Weights of a small GPT-style language model, trained from scratch on English Wikipedia: untied embeddings, 3200 steps.
Each number is 128 + 24 x the weight over its row's rms, rounded and kept within 0 to 255. Layers, rows and columns count from 0. Numbers have three digits each. The size before them is the row's rms in percent of the matrix's.

# layer 3 MLP up, 1152x224, rms 0.0671, rows 1091-1151, columns 112-223
073:143133172144115127166165059069122100095120109162163144131121146138120152123142123165109145119159079121137150176099124143141131153143088116131141146140125134143169155142127094116144117145145118154127124117138172118160126152139136105102128123140141170094125072127088147054090142107135107132118131138126126121131101129103103137150146110130
111:144145172149149136108115115100121098131194146144135183111146084138159119125134124117158120122144082153132126135157106141145135150162085172094076107112153104106128130146135139121138085129142137105156141120087119126132143155164115102102107149112104134121098134152138114145150107116113160122139109127144172099104146115123115127148143139125
093:127140085134160153118125135127119164131165103096104155074115123111151115129147143076137086141138128141120091117129140102154106091102117136157157124141116161159131121109125097096154150138158098129150203138153128089087166142145155101131154135118101139135090145131099127151155103132144164098151116141160136189127157146171089086134125137103
091:101146147116157161138100090117132137163115107124140116148111092127144128126121106158117174129134131147155160132149107178138126118113139121137168094113111159166173129124111145115125122165111125140130128089142103165152094124120120139129109133138132119137136148165116136160111100156160123094136139148101112146111126092132127103107119135137
084:087089112117124102148128192176142160121110104131144097157129136135104132137147092126131093156136136160128126108111119114135100168158117167074127155099129122119101116102130123169085093118148137122141087110137103153177081137139118090144202128129153154117136174150148150110156104078110139157113127151127102097110130087109101122168114137155
076:109147180120130128145142153097087095080120144172107179136108102120139091118127137128135129146151148123134148146123107153139137174137094151114136117143065118162123201154126149161106135104076134109132123106110094119164151092126124125149104122191108117136106112144092143173104067094146113136126151115133144108106153137151121140133174123137
105:131143095119154090127113185131159155118165122121125134139118136137163095116150119172141118105084157118145105111106137112163121122149086085083103116133125145176109133115085184170126127179109117109127148168138132139131157142144113157177087145080152126113099137125109091131138107149116125174116153114109165107127122157147148153132117102112
086:123123154170087151113149118136132137108137139098137143111140112123160119129101127115108139121125111112087110120174135123192113166103082141109173120127134117157129144173109144150109097155165147089122162179075138118149134139140137114119118151133105104156097118080113106119125121158140145142168143138120133156148105139129151149116124119129
109:133132081127124144151116114162111122143161115102179166123074102118118126149130107124120129093109119135143133121115138148145121093112146097161124105125088148167160138191129101099151102132125148116138140117145137082137187155146126114078108148129160156091156094140126112165130109141101132158089128096165110129124136115102111094144120135122
095:149147129134111132124100147141121143126088171117150166094148083123113129124133097127094132156151105138141126082158118135109123153129085153121185107106156124130100148126132128136113132091101107107089140159134110170124128116183123142141144109098198123140148112182141099171115130166133136112139116138104094135105121123145118107126163109165
103:162157103148087150116115167085126139139177120143156179111162125133133150142141136142137086134165116131076075114121090121116111170131141194161128125124142142156142146119104142096072110114105128130134179150120100113117131142175173132132130125160102118102139159166143116154140120172131119181176075133141097116128119086143124146099169174141
090:131127172135127143180122106121090103095145125135108116135132112149144156130084111191133140169051136160144174184096145090159093143162116099132171157112105161149099101120132115102120071139118129113107099094145160129097111098124129115114155072119118120106155127098131151158141147128112134146125163141089144152135138107182151137130099121146
134:127149100110131144174126115132111129101097098134116124090150095131115137111134116129113150122113107157155151126136120153129090131146121138113168140128143125164130137099119113090139108139141110134107128131081124143101145165111134148102118107160128128124136149122120106122078092114107114094100165165137126194168139145175172074117127132109
120:138152122133142139138157098134117130130097127137087129161140159097104143144110129096102133139151163104102144135132119166085114137109107135126102147129124140137115138105104161123126147143112080127116133153118135114102132140102129140104086158123096134183122162150130172109125146107137083122125140117146087142179145151097120148130119156109
088:144074120094119129126134140125105163147159105097111156088125105122103092157129141141119128132117137085182159140103125149104133119106130123118111121103155139143193115121117151100096129125100102090153129152110107136127108135123102155150152092151137151197116140074163102128131100110105115148110134120151100141140108108114140120071144158110
105:145136116177185104137179115092106090129118133154110090157162124149146118101111146137134111095148083140143169140089115171161101130121112140096152155156133147151139158163069116145127127144152164120111157096134105077133160101103130140124150151112093104135118097112143143102105160138130121144141116136121129107159108172122142152113102137151
096:171103136137104152117101166113100164146148106131112154171142148122135161134120095181180118136106149099158150106193160137090112093110164133115102123138144122125119156121122155160153147163139130137158119128124105125177105123118158143161091113162124146142108093126160156106141107104112140127060098150100112107139132125095075140108172103191
095:114110128150149147152121158134155112073115117137139157137106130134129103130123158103092144132126125127105074107142099133150105120123108128180128085097148095122104175125141125135137119137106098096121136123079158099117150089133126110094092147146114150126146142129145126136136117139110164097153075170140131126065131141119133155134128125103
098:113162100083105127129131151159104137110173088071137172113144143125145114139145091134115103134139109115157120099162094087102129166136104159107095146138102125126141149109122145129102097069120104146129080080100152166127092180134151131178139122127107124116120126159142136160159114146142113097132137137128114115142138150135108151109126168105
114:119093127088143110150120112117134128140120130093150151117103126101152111106109133124159130125094138120141116135119075105152118119106160138170111164104084140159177141069126119147117115118131127081127124141157155102121172137154138116094098174116128131104079123170143123109088113096085106099147133094165160159116195097153179114105134091113
096:128104130125176116134148149124144139163106140151164165116123122115135127131186094149095129153095116147109128124147100129153106177131145148128093161138118138148116131096145127112113125147088123099164083147142151114097109128157105113123116132135182118163116113190118141160104144092129113113128130152115108069139148141110165172140164120141
100:130150145115170170105136154127114139164091104151132123158161125156153118114164089103088150170108133155163175117140132132097160150136144135090139128135171138118138128158122179167095109162106152147108097186123103137113109166171139143128117090107100111105136159150136177116096130118163169133117131144133094160180108114150138098141131135159
072:124145139122161123111149126160119123124127142171123128147080136086122086109140129080110133130152094116139147127126122133115123149132100165137149139107104119142139196162096152121108171076114152145154148128144087114158126089120129090085143102188144121147130144145112141144068090113144154118144137158158172112108148111127155123115155133100
109:099115132100132116170111145132104146150126127167148135141177078137087123119133119120071135136126145153176167103126126148105136161139126142125159109116142145143163121109138142127102135152135126173135134086107118128150088146178115166149096107126157177141167157106134128125079106094114132120114132149106106140148112112163144103110136128157
113:133077125173125158133118131146154122120110125128166141133115157136149137091107129147114082123100138157141133096116146107123124109096134117059150132111121152174103116123141142149123085145106139131136120125091175151104165140158155133107137096133115101163211127143157117118175117102087141135163126115057117115097137158149120110123148127130
166:109121163094102160136112129136154122164165129151125132119136126115178113117171109149070132164073152127079130147115160112182183096136138135080109142133125137111151117127148147103096097108097131117131124135125092177099124133137122160135152140104141114158134160157151113134148141119129122135125127111094159136133086097177095168110125165120
112:099146087138144169149140097134097133135136100134161172166141110083122106147090112134130124126160116123098140156154110161148096197118127152070137124140086137123113120143111125121128148167097132138149156142105127094139130099113116160127143111134101118148162138109188113071110121138145157137112128140164164138140131123077116152111176142143
101:115140126155110127187167073122140151125135153105084138077156082137123094170168108130147136106160090160123105143165065127126135150146098159157082098128115107140138146136128118115111106153149164131122129120095110189122178111099106176090117149150128147134160112159120135114139108123115150157117164125137129143109127121115178117109118168139
075:114088155167156108150126087144153142100163109092144159083125122105130132132134136124105107094162127138118117112130144109134093112135124166129120118141107122138143124140130136126100146132123120120140188139088141091112118167137131138133126138140109093103105148110131118146127168181149124137118181151147133145122121088150100138099124132118
068:123127153138139116164128131108131127095123081136138125127113137133121123134144103140165129147148104131159148122136169097136113129136110175155169153097082107113123159133146067149097097106106107111110113119107060113132134119101134139143108116188132138155127141117131147119120125125121134111137113173138148094129139098142054157127124117140
104:165153158143143137101111079141141103149119116106070190158137116119116127150095127094080137120118151113180171135172105145116116153139092151148119123133160177116070140121163160155093106154122122121135115136125159139114146137110109124121132108142151130154127127112110118149081095096137129080149150112112084128150126149111132166108114122128
121:108084119110151121129098130156147132109124124168110103127137155121124172128126158172126124117108079097119109152115155092121142074122137146125124119134117093135127148135129142132124160143151121153157122084107166126138109126122150146085128111130146166125103093123129105136156118211104123139175130148161164116147098129107085141138109112132
100:133100117153131145078125167132124121117135143119138166141173125140135211144094141115107121163087125137144124145144127115131160152116133112124104140100174166082135139124103163108150090125170107123148111147138139120072146144126120167112141127128122113142123153157132164172156129114148144082141113136113117146113164133119110128086133161145
088:123162136101130185125127117116135147079072117108110197092116126107131104154118115130130131177127109163118097110128110146119095069108147165143148122168107127124126137145110123089097165114136111185118171167107116108119125131116110092111112135143084108150114130151128110145135105139123138131151119111142110129167177123101097123137159141143
123:099131096114167137128158187132114157164105156098132142150119111149123112137136156124159131124118104139155119168107111136149103121121099116131129139176118169156151173105132116099091180117180087156134159143124135153096149112139127128097112161138116127139141114150100118155121127118148110136126096123130168113115101171099171082135126180118
078:119139140146120147140166137140076121141098151154128146110112098144125153127154165110101120182153142126122180152119165105122108173113081141167109133129126136094077116118129135186126086134108138114121152088110175107119076120136166167132148137082129136134136118189096141148176138112144123129121054143102115165144123132127139147121146174115
101:113130109141144155109117126126112144146138157089129193122120158144103109182111134159156127108162104143147115144140052167094114152118159155159139092120104093099144154132159127129110160169135096166191156150131140090141161116147136127116102176114111135160132157117122094113143124126123157144119105130151101124117149135115111107098140107131
107:114180124108136129119174119124119109145132171141093170154106112126123101171104119059114145104141135110102147156117145119129086150161128114088166108078128135145171123160156143115153107120121113131128107123148108147105086110155148136102134154129130135146110132117069127110111152139136116159136109130141130124138120132136185134079091105130
081:097167135153187120144160117148146140097113173131135097139101116154115121105136111150109092072186131163123135154097097142157120170130110129119120133088153137145160111141110080148153110121131146112127094126172113115158113135113146120132079186107180119086142130126109116128135151145150156092131143133127145126135125174151099111151109146143
098:127123124128109171138146131093108130140115097127168133102122114100112152143102117115086114123153129104204134111172105088115131115109168143151117111096139100133108136122156152102103164123105100093138135119113152143108113102111119107118141131110140149171154139123120144124123126129167094129081145151101124085140100088121126149129089136098
122:142140119135132131097162121133138100105145136149100128106082145129092160109119143126131115164118104116130112122106131153120096147119159172128160128130129159129119148145112139113171160120154158118118173084110126112160129125107145107134119107192131117117132124099106143107144113138143168168128111141124087139144155140135083116106148124125
101:123158138116124173130118097095143077143130106111147116121161143095130102141087118122136134153105126113149066119159129123121136094159106149170121141171091113123108164137092130101103085108115115137109133103103146134095144134134153096133106118080138126124118131146117133148100161124106114093173135092073111128136118128127147133125131139146
092:134130108156124126128100103128161118140122118139109101083142101121170131104102145110107138139084139118145118136117163057161123134125080091089154150170129138106140114158130170116113134147135137078107141138086120116114116111120131173120144119057142139109090146139177127169122164135140137140150159092117151126141125151144146132119129142128
084:110144115155137103145118135133111167100168109137138118091134159152097136108143137121127103094196124131097154160137122127132121133133128148123160124096122159125097129116156069172151111115134139124139102063140094111165122093101124117182123149129158140119160145081141159120139134172145133123140117153121136118122133133128079150158101125155
078:133157151154135181103098157164157154143112174117160151147079141129100136119173101104067089118168139108081130107155115123195129181149094127115156122099128125158202148129100118133139120149132158094161113160142092112143142134165165090130103191156169084121134145128105123146130122166119137134156143154145123119133119147152154130157123145116
081:130105126116099148076130137141109171148098165138134112144113142163105146108153123097132130147095158167139150170159145153120157176156131144117154117123145127126121179136153082161147090155108120087127083108112140103155107102155136111106136137101077151125128122131157129104131144140112134151107167085110095148087130156098135122144099094156
104:134137159110135112153078137132110110122131135056134147130122110125133157155119150123106135151164123099164124146153102150109139099153142138129130117146127125118169144124122157094112109143106181145164121105109134114120137138096095130161086121103130117154127128146112132124124144138139162070113130123145147154147134067153143147127138152096
086:106110121166151116150163158092137159084166147107134122119096162146087107118139135109080094114163144136128144121121089155124154167153113147112135149081138143155163164121149093135085157125116130129159088146119061128135166096131153108136108132118122151104129136088082133121130081164110154132171108131136161115124143133157187105159123124112
073:084156116119181106107107123118126148128152145111119138053112135121132114101112128136116127129156099085092072131125171129146124152105096128137105146118107141119174132115138152112124169181147093139118149131182144128120143144133088113111164164107111141129116118143099117141094099097156118116166176109135170178146118134179174126142140163124
106:129173074126116144102111117112126126133152118100143132084140097091142132145134088097112146158184124087114143099147113115134119141131082150161171148122105119126133156122150139156116124153112125081129153127097129096095136107144143129118089161120125152125132150112171100147091126120135145128142165115137126119158134098140136124152119154132
078:154130137147146113151129086102109121110130130153133133146153145085124065102131138155122076139156143132153151121141085158099124160114113154168097140150095132160128130145094129127098166136103094151131120123117103117118099107120159153128139075134166148154138114144164137189088131119136113121146087119134104111079101106110146136138131119130
086:156134147118139072128126125162116165123142124121106100106109127136097099135128119090110123114138110139095142158113127137109124171153156132196125109118101131117095161126143120105137131126113131126151112139123173154173081129136136140072086117133131114150129137124121128144122133120087067120129071117125136152083140141136152126102110117125
104:137103113094165107140098206105077151156122121163132158157108121137170108137125102188118132092153139171067118094136143093122149155099095128110103171132125117091119090085128139134097107153124133142143159131128137100109137124164156127132154135128121101082106106108152135095160114110135140132129125092127102108124137080144122113150088134140
076:137110117156154149142135114077114137116114094135116121105166105104123125138133136169185157144150126127151148134165113098141139124124189157122128126073160116130129170118139177169117132172132121141115077149118089140144098132129164128123148118161130099137131103142157119096081151116155104133105112172130131121125138130125103151107134152137
083:102171126110123172152150108132096136128119153128139147118185102140142099164144165123095128095109123122122095122097120130087089130104127171158127116104161107161099133084133125164130104131118134110106113137168127058123166109124114102124176121097076135121135104145123108118148094151142135149185083098127142153135134148134142163170126152164
120:119123177146139149108164111121129136151107123087068138182160156099091142156105117120125130133123150127123154143133126147118143127120103128145082134084123127103125113106094173153110120099149102107099119140098178142114099138124114134122101103118135121154104127196104101121123089122136109122152105108108120120124141163112151124117089099120
086:090152116128150157125143129103091100121118100138143142089106103090119124153123131123122106121160085140165133137132159143104131139098111167157082094117074089144118156162142111131156138181139118137100164117138106131139161123126128100113143140151126134124177113128067141144130122117110103122141108140110134148104132164133112109152172114101
092:122133121136124149132168141109107091158139143130137129142096141170126099142072163114135125150088103134112150158139160138135101161151114167127129117140089100114110154153126152191143047115159111177091104093113131114135166094128069133133153128132125078122115116109138147143147136168116176135110153129105143125114098119087162144100126136125
078:122147151117175127146149142147090123143128114166138131165145150126142105111111133180132177119177114161133151149173085155117141170147118174161117129104119124150131133152129099133118157113151099143084111120140098157163150102174106121165138120139166139140098136142142129134151112151117125134127083140130143094128137112123123142108107151158
101:128168122125136134164141155100109134112127138145126135172105147117063112091142138126079124129182120143146147159181099148091130183130078159091124110106120139139090180144131063092109168147104144136125126150111167101134139124117118140155142116117108128137140150152116136127113148119121144172121084174142077131112096094139108137123105147160
091:120131140140117180178136122122132102163099094146123183135085120113091142161119146138161129165154140135151120113146125161135127131168140170122114126123100148147136116131127171077076120116104118121131152136083119120109132094103126104097097093121121179131109152134097130148131109115106128108119138160140113112176140168086113130137116138134
# layer 3 MLP down (transposed), 1152x224, rms 0.0257, rows 1091-1151, columns 112-223
083:098072137146074124125090114080136120101153146114120101133115146116184119114133143113124152188112160106104084146141157072125127136166142100116149137142130113131173138116134074143132122135151088118125140103133189148140138138125127114100141122111125153093099108166117110114109100139108099130132109162140126121114107119109098155143127082161
097:131096126145137094118142139110149092150132104129148101097107081135107135105174135108119116133066153119141138143128091115123116125118138150147090093071153115155141156139120089125149053129124113171121103100169146128120139135147130106134127094108112127089120082105134114097113115105136211155146154153129099116120157133130156077109177131122
086:116121134113102053151070087107134131129158120141080122133132158115131121099171125124163167097122134120121117127124130122126122123091130107121116134123124114086147086115125137129117094121158126154137084083130116145145080111128077125105136112117120092105150138136105085127116136098176122109121126134083163122173113112134090166140160093121
098:121117098095148112117134109115117099145105110129122105134140138092116100138123123153136135122080160130117141102087093130105096070112118153146171091096145122153147127104076109154110121109094107125112107100115081161155097112117133133153078135117116092116134134125096120074112133140131141143110140110132103144128103098106138062124123113131
086:124115068099114082156106129075167113100106094127115109151130102078135135166138142150164105124127128160114107162111127102126136121121118111116135175121153126113069101104107141096131115112155132141111144128134102117129127086108131122149145127127129155107121128166144112118146146090102146100120137115117117110116134069136088136135105072095
089:101131095145123076118096136090117079110075101139141115101133093115161109130118131099154145087153163130128152125082119114142148122133150141127138130135130142144080155142118110157103108081104140122130066115105115106155126085124085118119121122136123109093093131128162103151149118127136138149136136128096164080115127120102145099114109108111
095:117098142122128084134153153093150141139115125121161067122118133136126137128168112167183120131136186100120164128105077114143120147153118156104114085125107180117131122092143131162123112113082121134130085108121114139144137090120103118124104133137130135075119116099142129091143138113159128178139151184125138095101116141134144120143149104146
088:152128105085127134158084126092120132099093084124120128118094131152127109129087140153147130106114102113130149105117103131061131092133140132132110161117123112152122100110129107103091107066139078151112118086154146131110077098103126118121103119124143150108142105139147105078148138136120117130119103145070104119120122143121134107121104107119
114:091121126128145051139125124133156082159135144140137091149156143129111101090112142103102152108112121108118157122137127083102102116142130139094125145098123156152124097148155133135073099080125107119138087084125113111125116131143106151130130088121160122104149111142116119108134085142143122152097087116132162086095132108112078137128114105122
085:127134114102122037133131138084134096089110117137131103107166116117120123079085141099210133108121123114123153120129107175138133148166115141138122160118096135116104095137122087146118077110138125152116134098133101144147122081132142141125100129112131096108104120110141145130158164103139130138101142168114140113137108106132161115125105085127
102:098128136092121128131087169124106089099122099138102125142085100123088125124095151104130143125154138116161095114101142151146109111136150091110103134097124122112138145156166108121144135126144089133123128098148104171132095105142137098116100085122130130101124080113133140093134112074120099137111127136118151098097093157135114104120119093109
083:143129102132137129088128141115129132123122175129119110146106148129115122135097124140146118121078113111102158138093088077109085103103150146120149107132167154128155150087122177112085120116130155134085132122149181126148120070132101123055123119126096116088138143166147123130150150102105156182100168161099155121120142093126177111113093121142
128:173162087109133103110093148103103113134147098114153082104138152135145140101132099164143104128123124114155167117166140124106133169162136138117150117159184121113103146085140103105124113113127136100132130121124103168152119097143096145125119123138146132178139095149093103089117169116147107116141129197133136092140134164156121089162129123146
097:130125107127164074135135118133100091153085123131100096145130168100106131126127134084094128102153157119128128123136120130146131132105120111112122130113143110115088158124114131130141084129100112103103066091113182129123104138073152162134123142112146107146062164166097137090081151128121132144154149148112121120189134164135144148115147143144
100:084140131087156098151094141117117116146142139140149104101125161125102111100120158093184114078149117111141186160093136155116145136129130164083124139121145130122076103119092072117120119109121108119127152077133137134149088104141140125145151131062156096155157135108093124124145111151135140122107124154112141119125093113085086097118129147140
105:137109086114053180116128134115113106138100130151117155117098087147129127123093110117122129132091149095122130115133136144108124066149125098142103129143113148112119131074138138136110173117102106115080120095133123133173124121120144097097127131106118152094085118116103117112111126144165063122143139150141142105155108103156125159093118106157
100:107149098100131151158125167123153105143113131147147086143106092130125167109145103114144113135168107141129142166095104142147142130168116121115132125089095089116116139109104134093170097128134092118098118127117084109131089165110146118097150119090089155123121093116138129147146149114114157114147136113091131135139126132114126164147122153070
112:121101133143108123131109140104189105112119087115142123147091148119120108123129157163122116137081138113128106105105112168097117119132125079170131096123190130106162157120117084117172101138125106115129104122140183155102143099102118136127095151111093137119162138115141123145097091107110156158133139160125143116118134145107110147107099107141
124:103142105088133111152124115137101124145136099096096087130124119153113119120137140106121135140113112120093125143111082085142123119128150143053172090132116120111092123148104124153091108065113088127104139099105149103175078130131158105145152124115102134104151147143127155087123095130110093130146131131113139082137132118098120141119116126100
092:124074099072120058118163135123138138104127124167106095126108137096123120143117129100116121122151098133152167143117145104060107126115101143099125144156135130120125126059152105151111099092163145079170100097128121149111118071117142117129139151119086118107130088129133097071129123146128141127111122192073091134105160122132110111144103099164
092:123121106129144077097118146129102080140136115105150070110191145108123114124118123134151140108084158094107165103123127132142073137106120149131106147122147114124134114141121104145130160119121132132110116110108169147138134135095109146121154147128114137140072067132096130065141138109124122081088134160079115141172126124109139140129088130131
096:106174131093139092094106145099095124111143086117162114096142130099106155135143142152136113103099134129172129110101140193097136155112097156111115133127103141098111163122140118141115066110138124144142131141100102137150093112138149112112114126183162142118134110101150084095135144122119152107136127126117089107148146122131090145104116119110
082:132128154145085033101115090136134124100109106103139130135131131082137130147140132117122146097136143132121112121106113124136150116145195163150155144085105143112087156149107150140123134071105170131130130118129098121143104099105123144118140146128119159119117133149166117148150098099156134142081133076132168136130143081098088136139138120115
109:135128136117111078114131153124141142120106112093156138106143094109155122101122122121188117088106097109122156123112154100154088159150147126122164132172137121104085151114158085121116138090127156130150112105071121119153088098145115169139100147117150120167142127157120069115140167146145172097169132125138137108176128139155108132104131141151
118:146113127122116082121111135127146137085129112128147086126132148135105068116105110147141062116099133144177127131129128112128143138081089141127151133154167107116105098142143139155127115143101135139107113103117198106139104100141107115064117101132098117136142111119141128158147151082128132147139151142056140151119135097148145141106141122125
149:137140150121186139181125111160120102170125123113122143115100165137138097125105148137111123126106135136131153109094133120117118138148139138086114090095110145118101137142113171132089091080164103133153136129124109107121099084127139118150166159115111075135185103085122147126149112108137126132089072137064157160180101101109106148120151108140
113:042165136120100116104103118115121163112172102154175081116156145076107136140130168076131132107083113088117115105113095142116144126118139108080070139131143147131113143108135124087111114118096103102107116128117147139144108095095123100137131156127151077134154123097144163086102089123117122116142133138138131107108134153151133135116184109143
110:132131134101103125187119108129129132136097145126087089120143097086114135152171096135121108147087127104116092139127118128118105119121105114145110089152157132121121132139128128086124091147170162120109089091129098148127156121150130131094127112124091148111122116112094157101101085124130149117088142141124160085080150151175157107154132132127
073:123100138111121111142086137097102103122118143139149125145117139100150130118152143153099137040091150121107116119107096083129141104126145144126109095108125161114157117137123133093102165124108135134114125119149140135110111100140125148126134116105160118136091109102137123101141126115130093141105116132100170087086111158130115105132154058120
077:121116089149093143147110129077135103147129189160127127137121115114134139121111156107104167120125136088102126114083103128116173101166130105139145136114149104107129102080103120114123147126150141115165135099129124135147123133106112119097135112091143146114108099155131134154131120115122100155113137058105146142158081136091135101147137127087
106:135123145136117108115079088141129157172130119140121173161127129112121116102101138152112129118121117071133127159133112107144095119093123129133117103137173159084092150130155121119134121116130102124155120122140171157117159126117150092127124090096168144097116115151105090107111092113103118110115138152096130132200134139107101139124116129099
122:100139103112133117118061135137130125074092147129120038094116143089132122131123135115151114117110120116105115144132133121116126088144128134093123124121126098134138120074145135112093117106109145115132106094136131104131094127139162133097129155117145145101137124124140116112138132164125162139155132188096157088163082100095114162167143078110
085:113099109123134068107098123136123088134129101108163093126167165164131176130096134146146135109149137121089125134098130159086095158138087115119090121107178141104159161106088071138157079105144091131140093105146122166114128100107122106140121136112143143086120106139144125142149171110143176126123142166108105136100138133119087100113108124150
108:105133142134076065125113117102122120089114121108124093124112158132090140124110125121142089092151146158107124117075109115125155151128131168098090086111065116096089129115127096114132131103089128137143072084111120119112099115106135073115171121110089117137091079089123099088112119127081126148108121136133136113138075107134135131124156086152
098:094146122125113073072140151122102144134113086142164079160190145159100181146168135149155113144134116111152132143134121117113112151122120096113133126089154151135111128109124097104102138131127092113100150096129131139089102120142087136111138149102161152104097107138130145156096122125138152129121094191093170083157087129114116127113116105136
065:124101128116104091153108105128077134129140124118157119149136182117092125121134134116156117128127141133138104091092095125094085074115094124118159133100110123124125144130099124164149091111112116134115116141107130127120088093136128118097114088122134141139094082142080131077183082106096160123108135132079098138100112090155129104132132122128
120:146119152124119122106125092157171122130127118139124140159119152102107131146146137155193113107073154127166150134106091057119162121115105137093122153085136144147133152118138131111112094158102118169146140115149136169145094141124146129173172164094113122101142112099110146097092107111119123132127126164142132101153140150143130133128129137103
096:106114128113087098166154122153127109144155120116133147130106142111138124159140133094157111123081158079163124126143119140119105117091143149125134077114141174159086124129137145148078159088145144122109131135142127158118071129109081167135124081110104128102094184146104116138179142103159080149119107119140159121141135129145153107129136093146
077:127117098102076142162106107149144096117119096132102098111178130100125107132114110152158133117069139096139132137161122138097107103101155116120176102142145110099108135128119116143083128101114098123096132157106125146148134126106116130127128076175129113142118113142126125119117123140111139138096134126144147123100124083104131134084138126117
119:170097151136168089156141132103118102139102149109178093110164154111105154095142116073139086117110131096137149122116105143171071129102190164133128118122195114143122126119128135166105134081129084125113149138121151150155118141113123111094150136127113104124137144118097124099133111122181128144094166121096141111146092158132115116137101103063
093:119105161110117079096126133135128115063109121142143113145105132134108136118104098148118122163133124092125145082105137111127155109125109149119142105089153141092098147123153136099140150125120117120116083089127141131127131076062125134153122110153081103103125106079159129153121114117152138128103111173122166093159148123115142108103149110113
097:151103122076165103122103150113108126095178137152135115091129138121130098111110098135112122131055106092127087185113142150152095138138125118122127137134117147142143122115125106119117146117113108159126078141134138164131113129097130133096107138099108099095095157137122148145126111164146139126132179130075123138138129121089097160119162074120
081:136122122084190106098090145120096145130155140149129087131179130130107133098146137152098114080092145117172138125131118151085164142131104150160140138062125132159129139133130126105088122110108110143136112136123177148148102093150125144138113101087125095136139109110130158095132134124139133105074116146096106107116125134137138155143153133175
097:132078078118098161165095124104130105105107121132093140118133106103123144133094122146116157121089111090130078126127095089129124090110135109145150127123138109094165121102094153080132127076117153127105117159098109133122142146141120121114151072113143145109094109157125141113097085115130083122141144109108135103128090086126129134124102090112
081:148138114130143112156099120144122114132118063160125098141144122107130096146126133114202168082121150130105167130120140119087112128113170129139117135135107120125096091091153142133084129095125103130082118130114159187137095130104072173136175120143139147131139124134150110132151146094123126124079140144122136134162138113099103139151100135134
088:144114113125148153131105099114095166135135164116142105129097148146129098150108162127120133119130105113125101143134125075118127138160148116142107137132140167096152144111113105176119136177145141095111131143097183107128135075117114122109126094105086131160136123126109154138150107146126136145118134136133137152122125113126135150173153128134
108:101134118113144107108163099132109117144093104096170085134109135142105115128131130124154127120125107079126129141077115121115127082142116154094102104146108110092153146140092083146153114140121133145153095059094097161130100108112128116157093146080136122111165112115132123091107147156135173073128105140127092109148129092141124128147132146123
080:126092149083106081154129085077163120105112077126116089136154124107106153131145137138166123153084136116126129140104137096122132088082165110107134109108130119042119145119124115108122104135153143113077120103113131113125084100150077126101144119128114142092104129136126138144136130139140127136075154137111144093103122100079110141104121086096
081:104123090092131088115104108104099123117156113145097076090146125125124120094142076083136134111118149108127128135123103147146170118083109137139121116127153180078154125099154155126120111104162139143145071103166132106115089104114118110099141129079118114116108100136121113134117156103129142134091129153107117162168085154112138127112137122100
097:153147108143119081144084166112112117111150172149140074146116126123102081109144143149127168150102079088127160114122122101097121163170145161121145120117124122130126144108118106173075144103112132105099097089117139134122114090122125130103118139139104141091164124155139082143124149079106119130118132122143139127202171155145088137172161117110
074:111156151093097091149088127152128113119128101127117120130166136118098123102155137089148125149167157123106110114131154190113147113088127110121144113116136133111134099107145117131142145115151165105130147107127117139203114143145135134084138125088148106146107142137144101078127105128121129141112138132131148104070135093135103148100061121111
086:095108118096111101102121108105160120141079101119096097115158141110094134132131091160155121115108123088129098075127099129134119102111114122131172131102106127091180127123118123155116093141125133129115085110115169133132086119104079132109110099102082130136110173127122123102159139116113142139146156175120147105155116141092125106138114136134
113:125114106126102063143085120082183107126092099156152098155111111123136122152142117180178097151125151146117123136129098107141122125116075115129155138117142127121108114105090125136105123143150096144111126126128115106167117143108110151121169118101064115109111132125131103112128186096131127122132099115122130087116136120172103128104133064103
102:106113093114100080147140116077133119091160137130102089083127132113119167131149150139147169111159165132127139138085116109165093124123149087109129113109132142153110155116093129137134107147102114138099057107163118118133107111097120081103115158102105131098118120124153083086113145116118104153084147146128185135124135156109130155148143122119
080:111078115130126072133137132094128114122132118138145118106108144088112130115124141124165121136149142115141114104134101152141114096118109137123140129143098093110125145147145100118135072078129108142144084089104141160124114081124133075128138121121088102117112101150145138096146119101112130118096143179092133105155097123124116092099118067167
094:112135111135124085095127091098134161103113088149126093148129178115105141104147117115169125123145139123126164108100127138103156121077095115165110107094145133101114135079130162152098118097142129088120110097111171127134105107089148117111118124125180146118097096172091116079128104109142136156134158163105081109167122120084138136122119120164
095:161115088139116098125136129139147118123078142092129107112122142134139145117102165145117132127147131098104143121090127139125139132146146164133078097099104129117139134130132098177152112127127081167152122117144092134138129137106121124134120149105125135124131134098138070113131129123105183126139125150084130089083172144127117097131141073141
084:095156144118107164132125128128084155128121121045126115111128152158126106134091168097122092108110090080136128101121149099156142086105148127113124106097105180122112113113109108128107090061137118163100074110160118111127121130145163126145134137139093098068121105132148102122125097129119081128110124099128136133136082099151137143155103127132
095:095146107127109127132101121111114148153109131121095097080125118110143150108074147100136131142135101107112118120131106139101131102141079133071123118083125167061098103090149104129119097084102119120126110121112094124190117145109110109112133154074183108131097121109116100102113131140108124131131120101125138141150082114136149114101097115132
105:101084127146099086132104134099104142104121100133115116151110112106128093125110126114138126120143147119068095133096117086118136098138150073109128124131154130093137129108138099113131118114133124088136129148128187153141115105133110106138117097056149131097105129141123161115149101104119108135138130129124141130116128119112115143083080076142
098:143091104119144055109107130086109131109131118139137126129136149119100160108132166108149123105121137071098121132152079097140122124122131140126122119110134118100094061093116119102095107094110117119107136094098151105118110095103108096078141127094134153086082100105099101090133098136098111125132093139098143100171106131151113108141090093140